Weights of a small GPT-style language model, trained from scratch on English Wikipedia: capped logits, 325M tokens.
Each number is 128 + 24 x the weight over its row's rms, rounded and kept within 0 to 255. Layers, rows and columns count from 0. Numbers have three digits each. The size before them is the row's rms in percent of the matrix's.

# layer 4 attention value, 192x192, rms 0.115, rows 82-110, columns 144-191
099:138185132152134104130119176146149105116125086119105124111129117122111139130111100100112095138162170149119138088138078136115165113135162113099115
107:127129104111128159120123122103143145131097144085109127150138139115165153153147145098114167122159122158123157144124095168110109136133168121070102
115:148103140141089140145116148137198123129104169153163182096143170102145211126127134163166119150149130116120115161104164151095160129083111098090135
114:138090157133130108145118120121106146161100124103160108167138136087094122162112180170154098151105105077128101109118168124116151162116105097156094
097:124113174089161159166121130107122123120149129076121148143151121173175118139177142135112137150115112131164147128137100096107168098095120128147103
111:092140137126146119181152137143113130095155180144124147118157130070158140125077126158138142127138115138130124161132143158131149091159107126146130
101:151120158150122206116146144128109152173135156119172136121121132139138157145099103140155110117126114125132141122157102112115137158114112120133138
102:105108150083145151160125120130099113110126113153160120106127138144164133110142071149127109124099147136113150108146130135125104175121140129135136
097:118112155106146073164121152157150154121115139192094146102095167134169157145160185092104098117147124125138116138136124135130178132119104102097116
107:088120095115113122135146173110105120102141123151131179129180100156113135133116137110137148148101122142173146144107120107107078123155122132137091
109:136089106099164124118161103113107126173109131128183124106127115082110125129162112137126180134081146091109118110088147127170101111109183179118150
097:135124116128120109126112102115147127098143134121092128163124138146130164106187115144093117108142172131079147122130102145135133169142095104100140
095:110142115137110150148135133116122105134139132101169108090125088166158128100139130136095105178130172123083109127188108098148149121140128090136162
104:073146159155109152125132131130152123113132128132104121099123114138144139123087106121123113131150123101119139103141098139099124091106100111129145
110:151129171091102168163118156148137129107152121149136136116157118163160121140115111138144155119135104132147147152105151077145136129135112127166138
102:146174138144145127143145081166119146119099108112124135170118133173136143080130095121167106112162116084116119109168082133118148170135158156104131
099:145108132110173114138110151102102082119149125115148141120088147100159163132123118145098131132112129138077149092155148122170143147148118133175086
095:145113169087126184142095124146109144135136125152094146097155148129151131192151080114114118107109118159152125161099079104115109195128148157112128
099:119107073141108139096107117110119167143134125166156106126120106126110121151130113149113132143108099124102176150142137109148103170139123090167170
106:111129100131111107103121140088157117089141136141133134097109128146134136074084125127163149122122105120090143122152116140103135131160075126147141
098:099095127115119111116096138119154110082097129171110135106093147138132139117129168136124136098109128118127097127133123100105123157136152095098113
102:135077116113114153096107141135127137103138150156094110151112102068130157097161161136125141116158127124115169123148151134123081081131127058147152
091:135141107143127121143118142120152118126151134123101139123122146119106095141134138131086154097146116137129136171138154119120114076094147104183118
096:098104087155074088124150127129140151151130111147139129152172145101082139086134121068173151140116123155148148149165157098167103114125182119135130
106:171150098131131146086117184121120089072170182164148119137129113104144128115119156126160140102113111146146126130145141122084127108122158074136127
096:124143117184150159112159188060134107133142080167128117112107134131129142149062166157102132117109157143106138141150099156136126125156121098161112
113:127108131087132120132117098138132140059144115128106120122140098104160107127074112168111151106117104117097126159127109157118098129122096144188146
109:111093129103144138119085141109119110136158095140120127139118140165115071151146104104142123095142145145122108114103155143151098147122140171093113
092:129096109121103115147168130135150113116106076072121127124109165111120125110135120165133174126161120156111139162150135100078167176133139090157174
# layer 4 attention output (transposed), 192x192, rms 0.104, rows 82-109, columns 144-191
109:172143117087133105058148134114142184134118136140128121148140122079127102141183159125105102141124111170132173127129121138095174113103133163098112
113:171161101119141106134122116133111131147126106093105154149134075166133166140147123130118160130172082145155135154130120131134170164163130140121125
121:098134121146133128113095117127125132113121165117159184174143147117064174116126115133144129156131115165143106162119188105110117149119146073111173
126:151164159151138090128128099143111118116087091109135116094154134124119146128160125113153125122107121118177125111134144100114104144163148168084091
099:150134096104125121163163109088117083148146160099156126137138108085097172098137173086131133149106127096165129146095145130116086138112139138105140
114:124121165092125111161134155105144164108100156131160144105163149104123162118107127114120157130137134088126131141103152116126145135117144135167117
105:147146135111147126121162141128149109152091115125158161097107132140113119102140139170098135143137102130110135123078126117098116096138096145117115
107:117127129138114144136120139134113141120105150155095109166101083107139109125128105155148099149155195120124138122093141133135108158097167123115151
106:151159127102146102058086119150101137148136144163085157115107102141121174119101131094150135120145183146163126161156142161113131154124109116124131
112:104113127133126088090162138156113122169064121128129137163165120126130148161132125130134133125104115112111166081119141164132105156104189132173125
114:121119156135109120133133165116122095139142151147116091114151147128153136167141055181162135163133128110079132131157141119117086070121139090149131
099:122102095135083143168134138114118143111138074122074136167138099139124143118160108187117140106134118131114117128121112100090155120126109151137109
105:098103102150114149144178148168137148169120167138120150129119100150164164143136154143119108136113078165147145148086121123128132087130114140081169
107:111143125138140120142097118066129128157139116145094109121107146095128090140151122137136114138164133110147172116117132104096187098101106104096148
120:120150141139119116106140178147122090092139093144142133100163086092100150129098141144155140126129116166090119132078174084159114135084150139136139
111:114136118105112133173137145133167112083140151131100133122115121138121087101068144157134107116129127134109108128151081139092136164168083111136109
102:187152145110101113131095124109088136155105118156142107114079110131172157096132106147113105111113121124172133165113112158103085129109152122126172
101:117108109109139129120134133106154093148194151110146100132110116097067142088145136123176098130137108132105114123104117114098128147137125130146140
103:073092075137143112153128148107092131156124099130129105127115122202090125142134100183148169128116121101088123136173119128124137101136088153130171
116:096135140145099098146136129120136136114150130115136115135115124150167122110089107107127123128103109130143110142122148152148102147134147113162114
104:104161106117123140130140134142135129112165151102127098167170132172093174127120132100105115138081095160155121096150132093136116146139137104141135
111:123100119137141157101080137130110123168078122126071118150132148153126148144119107158115109135134140128120165148163108120127118114154114072144153
101:140131134144175117112096144161162139149164136133114156106108130127104127110146147108073135089119142134095087117126152104149153080121116141100175
106:102101107133112088132116122127113114132128075136092104130125168089125090133170114156145123106089139111127141150154140069132173149100153120141078
119:171134168144123139084129155117157131151117144091161115151133117158144137107129126122095089120129091116151130123115142107115093136100125141139123
106:139134142086145134116120129079110129159097058112107126119139111155131118142088097146110147090107133170142178139108100144125153089156084121120130
117:154143120116093115140123128107130169145137168171124110143165125083102163109123119153162131106151104115109133123122150113160123096105134167109167
108:088115157107125130108102152160136113115145108113132156125099100138130140122146133143113110123152105142101116147119113144154067137120137146140146